config.yaml
norm: "rmsnorm"
bias: "none"
doc_mask: true
Each number is 128 + 32 x the weight over the matrix's rms, rounded and kept within 0 to 255. Layers, rows and columns count from 0. Numbers have three digits each.

# q: layer 2 attention query, 64x64, rms 0.175, rows 0-31, columns 0-63
# k: layer 2 attention key, 64x64, rms 0.171, rows 0-31, columns 0-63
# v: layer 2 attention value, 64x64, rms 0.164, rows 0-14, columns 0-63
# o: layer 2 attention output (transposed), 64x64, rms 0.169, rows 0-13, columns 0-63
q0:093116142071151096151099134075149212130147144087115127064115170096121122145127107121132178143137100100090170109079106130154094170140106126131136161129129108192148150140136089106120111123115100
k0:125125142067101158094114104129186147170121153089117145072135136068129177114092131141134140104169146130128163163111117122167106092104151140150139157110130100146137138084108105125126110089136116
q1:129112105105137106138101148109174140149137125103120097125114094134108096119122118155157112120123126131141143105091127100156105143146083104129163110133152137159117124157121097143121184143118108
k1:165088123085150110127139117127167133110144134161117143118129107110180114075104113088106132144160126105121157143120106160193088133140126103150119112130165115114143143109082103163125111164135152
q2:073121145102103158091076137120163154143131132082125137089128168109137122157099154119138149115123104124124107143109104089118100147129108156090130160120089118208156107103135103140101105122137128
k2:158083173045116138113144090101161192144172140125099164074144130103146081082152103108081169140151121115121183168071091169165081139179141082134125099124190105160115153112097100144087083106150133
q3:146094111098108057194049168099158147141123158139139088127128115164109112140121150142128195182111113086103162122124125089164099154140103104095186082118156146186144084165122099120196187170122121
k3:129117139133167085159174086147141096115161138210101128125142113130146137108113108111113126169055139142112115104133123114178117091109158082134127116129133127108102119108104136145082144158128141
q4:171074115101079112170007168142167108119106119099150125128085114147133114162102174154096132148100085125146119169148149052167134146117103112104175090082111127153137106159120108135180132173167167
k4:155096077112186070153207124127127098117140127202104101165159096147136111106105115162102121174085165128140156145139149115163125140106126069170132129156151133092109157142120116170065106109110167
q5:168114098136113119149149154172159084146154156099120105133122113149148094143108165137098133116131141129128150106119111128150150135105100123158133135146121122142128137147095102127176149154107151
k5:104126100156111125138120109175113074120128121162163131128110128146160126145137128125154109128101158116142103126144168122152167109112127143128135129141097152106094107125115148122138109153127147
q6:074140131183118060118132188075052159065087093124194162175123104158147142147173119140107088122114163138106098126137203110090159086113147153103099083110116189089111132155138222097164101104092145
k6:151141135118153076126190136088102131083139152158156160189153120123156112107128106131089123145095166129111151123132148141134129093108185120172077116101121171109126161110118208119113122086123141
q7:194108050076160226146103118186204092196154153149064087119139081124105129067115138095159125169127138130161164115110128105154108161120098100100163138156199102164112087165119068116089142189152119
k7:135118096108143179128095132168126124178121109136144124107120134133130128137126156115173134142123127098119109115135158159129096133125119141113158137116100113183131092155146068111142122184119127
q8:138101139047109080178087139093198188133154132155106112139112065175084082114086109131116191121103170095139169079146121121189098100151105049098173098165168117163165129177084089111149209180125133
k8:193099144100134142122120132126175107119121120161102129125111128113158119100072096096110128147113145105115145097112124135153108094155142136127123117116158146131150147087127090176118147125121138
q9:178169105181125090114141152216119071091135057163134109166127112175140147101166135155117095177126162105176125106179191151126191092084132125117148066142140178055122143138140154097176141130134177
k9:141146090217112108160146135164087079133132143149159106161129104154122102133138170128112120171094135127125124166164164093132180128103120128135131100110101142126112113130163185159156179151098162
q10:209109053118149128176110174186210078134156101136145130178111094131136140146122145184107129146132141104159141077130164126131159132148082092083135088164166150127106123141149092119129162115117177
k10:169095138100138068197188100149138124116146149202135144106134118129153107065150121107090114186125152118115164124145148147175141126064140075141138076144163135098140135113127139148105162146114196
q11:140120150060124141179167044105198155165130165120089191062118154099131043088112113084152205120084125106140180103143057214178046155159149105154107168180133084170113156139094075191085153184177138
k11:158124173080161176121109113128136171135085134140122111088133154097113162098125102101118129142167130111096144132102139162125091095117113107147130133114117082129208127103165102111125105085113123
q12:172102112106108144151095106175212128177180154147091135092120150153130079143063170083131185136112124116149194101120095117163079142144130140158150138111134061210145129141078071131125164164163150
k12:138117175095151145116122122138128142128104140151105092112125151116137113103139108122130127149123127124138152107108124135120106114105115131137149112131132096148152114114147119136144123110136137
q13:120175178181179052113192158136089158098125152144138168163112120157153109108117126129105123111103161155138163106095122139099113132113144137144119086170120177130134152155094141129130136140093115
k13:112132064157120147115091197110088123128116120095160125181103109173118129182110181142145115101063080153112077122165112058115132180138112163112177160132123141110097087153132159096145144170076095
q14:098065137056118112155053112103174176161123154120113123101117146114126087155089155120131164142111104126135126151147098131142084174142110125110159133140110102185177110123113107168142137177166122
k14:219046163000072106255149077131251220141165255212066182000147162051138077000150067039045199182196157089131255167112087223165039133132154031159124072150255107236255155082089076193102099067200203
q15:182143090121123235110131090180148070127102101135107114096146134122131142122129124125104114116149142119166162142125130163141142132139143132103123127118152135107111124133140103151107098103152136
k15:072173091185108238088068150152102070156153040158165110144121019189106155224103159159195117083136106149175028061070139120034145136207107197104124206106091072080081106142189180152133093076065080
q16:089124103114065130118127131093123114135127104110144126158167112121115079134169138145110124143107100149151105144119099142108052167104067193152137165148172119142141098127129133167117178189079100
k16:120151121128109104147120109142116140151139136105141091114118138142114117148136121115125118122091101087116133137125119149115132167119128133092154114136128106141117172111139136134116145126123125
q17:167118061101127123182109169111200125145133118102123127179117120125125063092120108114075131160116128112121138083131099092158156121141158104120088109155156109140088135176109132090162155139096160
k17:111090144088112145135075137112185154148162153105119128134117153123182102125128120074078152132162102060091165118114099139132118123161130095157107113176150116173121164198093065164193116149102189
q18:126144179198107104054125120122089110115116133148159123130156105127147129131141173101131142104150149153162104183119106167104092105105128241121160136123059173115157108116157139147184177160114114
k18:134115127138105132111134120148079138129102119119148132126123119159153129135123177128131142128102162153110126118117111142111125133119144132151117129082138143128120086087140147116122122108174115
q19:139146097131123112083137121092140164151144127099129087136060154114134082163091154125083109117142122115126112099076117122134151154140128147169142154131118101139142141106158135116133097082113148
k19:107161124171116151139123133112101144108117108088155077184108137124111154149105131163123068139128128120131097128109111093156122127117116181118143163098085129130096150133089149131158146171113106
q20:140119117104111108141098135137162093112178126144103138124094110160139104129149129147099123130089139117132172159155167100120146124120114135125151107189136140093100085141077109123110152157112161
k20:127128108078108147150067115111180128124130165132102150094099137139165101111113132079100193141127154093087168176111132115149135176146141099125168081175173119152178134160113109165160139143156174
q21:106116102152127125140101165172105129116128050100115132123114128171136098179149094131127175098105097134147149115154124100094143149173125169148137136118113134078090146139161117147132158152124138
k21:104123109130097153114132132141133132125151104116101163119135145141175124125150118135123175139111149077133153154138119129115161130144142128160135138135156148130116143114134142125123142114077167
q22:091155136180119119104138150123129175120147099097140116131112152112137158205126114119143080123155157155167122120145086089133121092136138119097147143182108146133131143082128126099108117126134100
k22:101121125158140104109161145130073140131171100130122100168118127098116109169153120133138087163139094156158132133136111129158141127124128137138125157152110115120099118128120130120115107132164103
q23:144127125102129132147115153140138089080106150126130148116100162118160135129115105106113139157125128102122199117149106081142128104133148056084138105140123153103148149087089135130112094106156130
k23:151088101072149136123111111111152147129144146129113124115128132112160094108121110144094193139166120146168145183162121123164125156112148083172135093153113084108149099143116079160136113149157147
q24:094151085123126156101183116082146158134103140169149099143125132129111148167121091183107147185158132130152144099093121103128107069133089099180111143167114128158138129103136139120091053092153122
k24:128105161126154087144169112088103123121118128142175093156137130119116136155119092152162075140123091169152128096104103161140137105119102127143101130136089098117113141141143120142080155160125076
q25:134157111129109133142142158169115138146106095071118143122083155118139141153123109131119153163164114132147141148132149122145122127149085068103169125131198135152093125074123120109123146121169164
k25:109168119174117132078125157151096117135155093077129123130122144158120155161124136147121130135134116119124112144163087129089137150129125132115153137149090130118094126155115166148134078131118103
q26:106138096163155108111148155101103132130109147113080129124149123161094154138123081123156135088123103159124086067079099138085101155128081126149105168121113116132132107115123125128109154121133090
k26:113146128159118104126165126129091129139155146126126088150165109140089152155102098127172125092124075138126100127123118119092165123110104154108135176101090123103116114098163169094115172123145121
q27:137126153084087070135111101082133162123169170156118195133117113131136074078128180117091187114127154108114117125108104117136116153115154160129122119112114108159138125085115127137131160151126157
k27:084138140147082177114106154127124135112155143104120094140090123132135138182123162152132108080106132197126147133127128104109145151119134172119130156121139087127095100139118136136170104115109113
q28:091134180109106147112146103115101105127092133128115158093125118125122122146122164147107105156109071140140141153119127121091087138122085157150154137175121121112126110076152125155077128130145097
k28:109136112152132133115132130127087135109102090130151079112119121142090165169109142166148112134081084151158094163141144095119163168085105165079141147103079107085118140096156187118084140136142093
q29:136143134122091142086156133081123132097165110141118147136182175130151055143158132085078104099118113122127134161165045119165121144083163170148075146122110101116157167108136142113150126106101131
k29:129108119123099123124103105122118156123130138120116062115097162099122085169145119129128103135099049182137105117132128126182134115111117146155090150119141076097095096124106097090177155154132126
q30:124130136135083141126095116126112106108095127112137109152129118144138121109154140137115155113161091207102097203146107117088179102096124120096131102125152073117085146139152132120095131135179157
k30:126135116143088157037111177134134134114069126092146117121074120187180113150089145138129136107126146138083134121152135156060175112130124171065108146125144129121101099153169133082145070164137121
q31:150121136067162161128125067115102170122103152167140158137180128128090123123122124187150116101129138121096180111140161127137137123159194135137104152088137108125098071144169123136100107108142121
k31:085168136137179120103162150100115122117115083162159121142135124126105162151161132166182052114097106173161126097110216137119156081128116190105090155123121130099114116150158149114112150115111091
v0:163096109091099112158114125149148116118131169121120126137138113134152087099110129101104152153140141084127143140133152129135108118150117133107154093120158153125144110166128117120134140130135165
o0:166175129131157165130153153148162089133114111111124120135125145103122124133130129139112060103115117149116148100132110120145150135140122087167085137120120076101104133126133098156138104125115127
v1:140095164113116138153119118097121145094091107156112114123124150164141098139108130215101141154066074134126149106130153129147111136128133157091174133154102120119161132124129139140152123124124148
o1:112152118148138099135134132148116077137176140102163163146152102114146125101183096078098120141145147115133139125149126147114137143125137107164103091127158098158136132129131126118082158124107133
v2:151135129118140115118132122086134166128159149188134161101162134086155127067138097156123166178125106164164125189181118139171119078130160111098125112175004130151080110094101117153124170174127144
o2:171131141158103143139138073148124088139124171143117165145128128139156119140114103134132177127101173139146174081070139132065146176083158111144179094140178152098167163161134076117110101081177082
v3:106136163135187085103166134081117136129161144106124121150143169078119173129135123136118108148131110116146155121124080139160139139072139159128121165146146111110136134127104123166093139149130094
o3:141113124143103141116126105150100170140108121186119169101122084159156132109121110100179170147120156134150111156140159131102090126089121124095156110157138158171139142098129124085133144136149145
v4:127169176120179125130156149113119130170144114107111162141150133095113152128159143138141136117125152167134121091149079183103135102110122094156125132140099117117099162120157114113137134145144104
o4:146116133149096161122119065134102124088124135206137119099108143154096130119099128130138164121136113109127114186106138096162106134104159149104125117159123158150138108126117132155112134106141138
v5:165142088076122095145136116108158116121150115149107148114102148120154097042135065156072146138158161147140195154120132185143107150138127082135111076153217137139109152121093107165096114107152172
o5:204132124183125229076194097166112082128102140059073157108154137082088153139131169070121106108129104130114142131147107111133157122144177151150129170088112143080124128119154097089109160130112092
v6:154058100067161122105139091136166102138178164152099193109166127112142124027122094033080132121172126099127159178104131161147088117121123088138092107082166110150160135127105114135072115118141179
o6:245193089155043219119163126172147137127084116103087092122108168112121129167149141142156119132100152125107178084150098132133100127137126123132140146182151193075067141133121013110165136178146084
v7:123143153178092122126147144114164148109131196174094128139093050167129206089134125130071068104123096099149148079083132148138158169082092080177132122134148129135075184165159119126087161134123132
o7:128107107110170182108082117132065112135112082090139092144156242062083127128101086130141156176122137167159135161196105117136126073144160138151145126120092144132136094099124161125122091140116128
v8:092177146208104149084092157146124111147019097089148081158082110176102242207129148178145105104114138156147037130188173057043171135152112168083143139120081141091072126111162156089138107136132129
o8:028047104088164042186096149085089175057198111161180148116151118098135073170118156101128108128091093136107125136064114132186127092156168128197133145066127047196174097202135255153096120132116108
v9:114114163133063120143127111182145134111117161126122063116085139126125111129125140106088123141142111140106128186130181076119149154150093131082140115072142178115139147130157126132202095100139145
o9:129133082062155133168123201095142110137144090075125150120136097111142144127143124155157106085115146095112136111150109161163145076172109113195142140142136055121108130152118145137109151126113132
v10:097150090226062175073101136160107095149130064053145115135069093192102142154098152101149104105130096125120036091099136079087155130147102157128122151083088164131084143137173159109128135133104118
o10:047085145018160011211117172046114213113119093142159049142179169061108121144139111164134113120118169130118145159181146136166100125152145124117136137115142076122160118146122207147159125145117094
v11:137108142105144080130141113110133164123114156138099119125111172091166161077132104072101118190115157089103154186162131149211148127112097087132136115135129157108133151116093104137153159153132153
o11:211157095134139185165205122147143103163142132133109200144157119112155126124112105153129128113142129147142174107107142142095111120133155114164137133145128102113112153133160126127088104113162135
v12:065147121206152166024134131127111121127078044079151113122089081146122158166125131124157090104122120096155059135132164122142165159131103144135126164067086143123103136125155131115129149155120112
o12:072099106039087057213088148068124212119192106153145137160137154104130144135116109124122119125142157140087143154144123101096096111080117174126143152127169107168114127153142221102152112139133114
v13:170107153054139081204155128095170175105100211135089120125125149111144080092137100117064108144147144111125245116139118152171113133111114061137115105165197139125156160135129079126132130127158159
o13:216171071197147255028134106239120005164135106106084143124162120116112162108108111127160134147147135138125104124132138131137111114159122156147116161116103097131097103066126084145075141109089141
v14:105142144155206150100150108119105099126106124130139141119145126121119152123117121113150093053153140137145081113084110151094136131105144150155122171086112095140132123126092121107085125133146096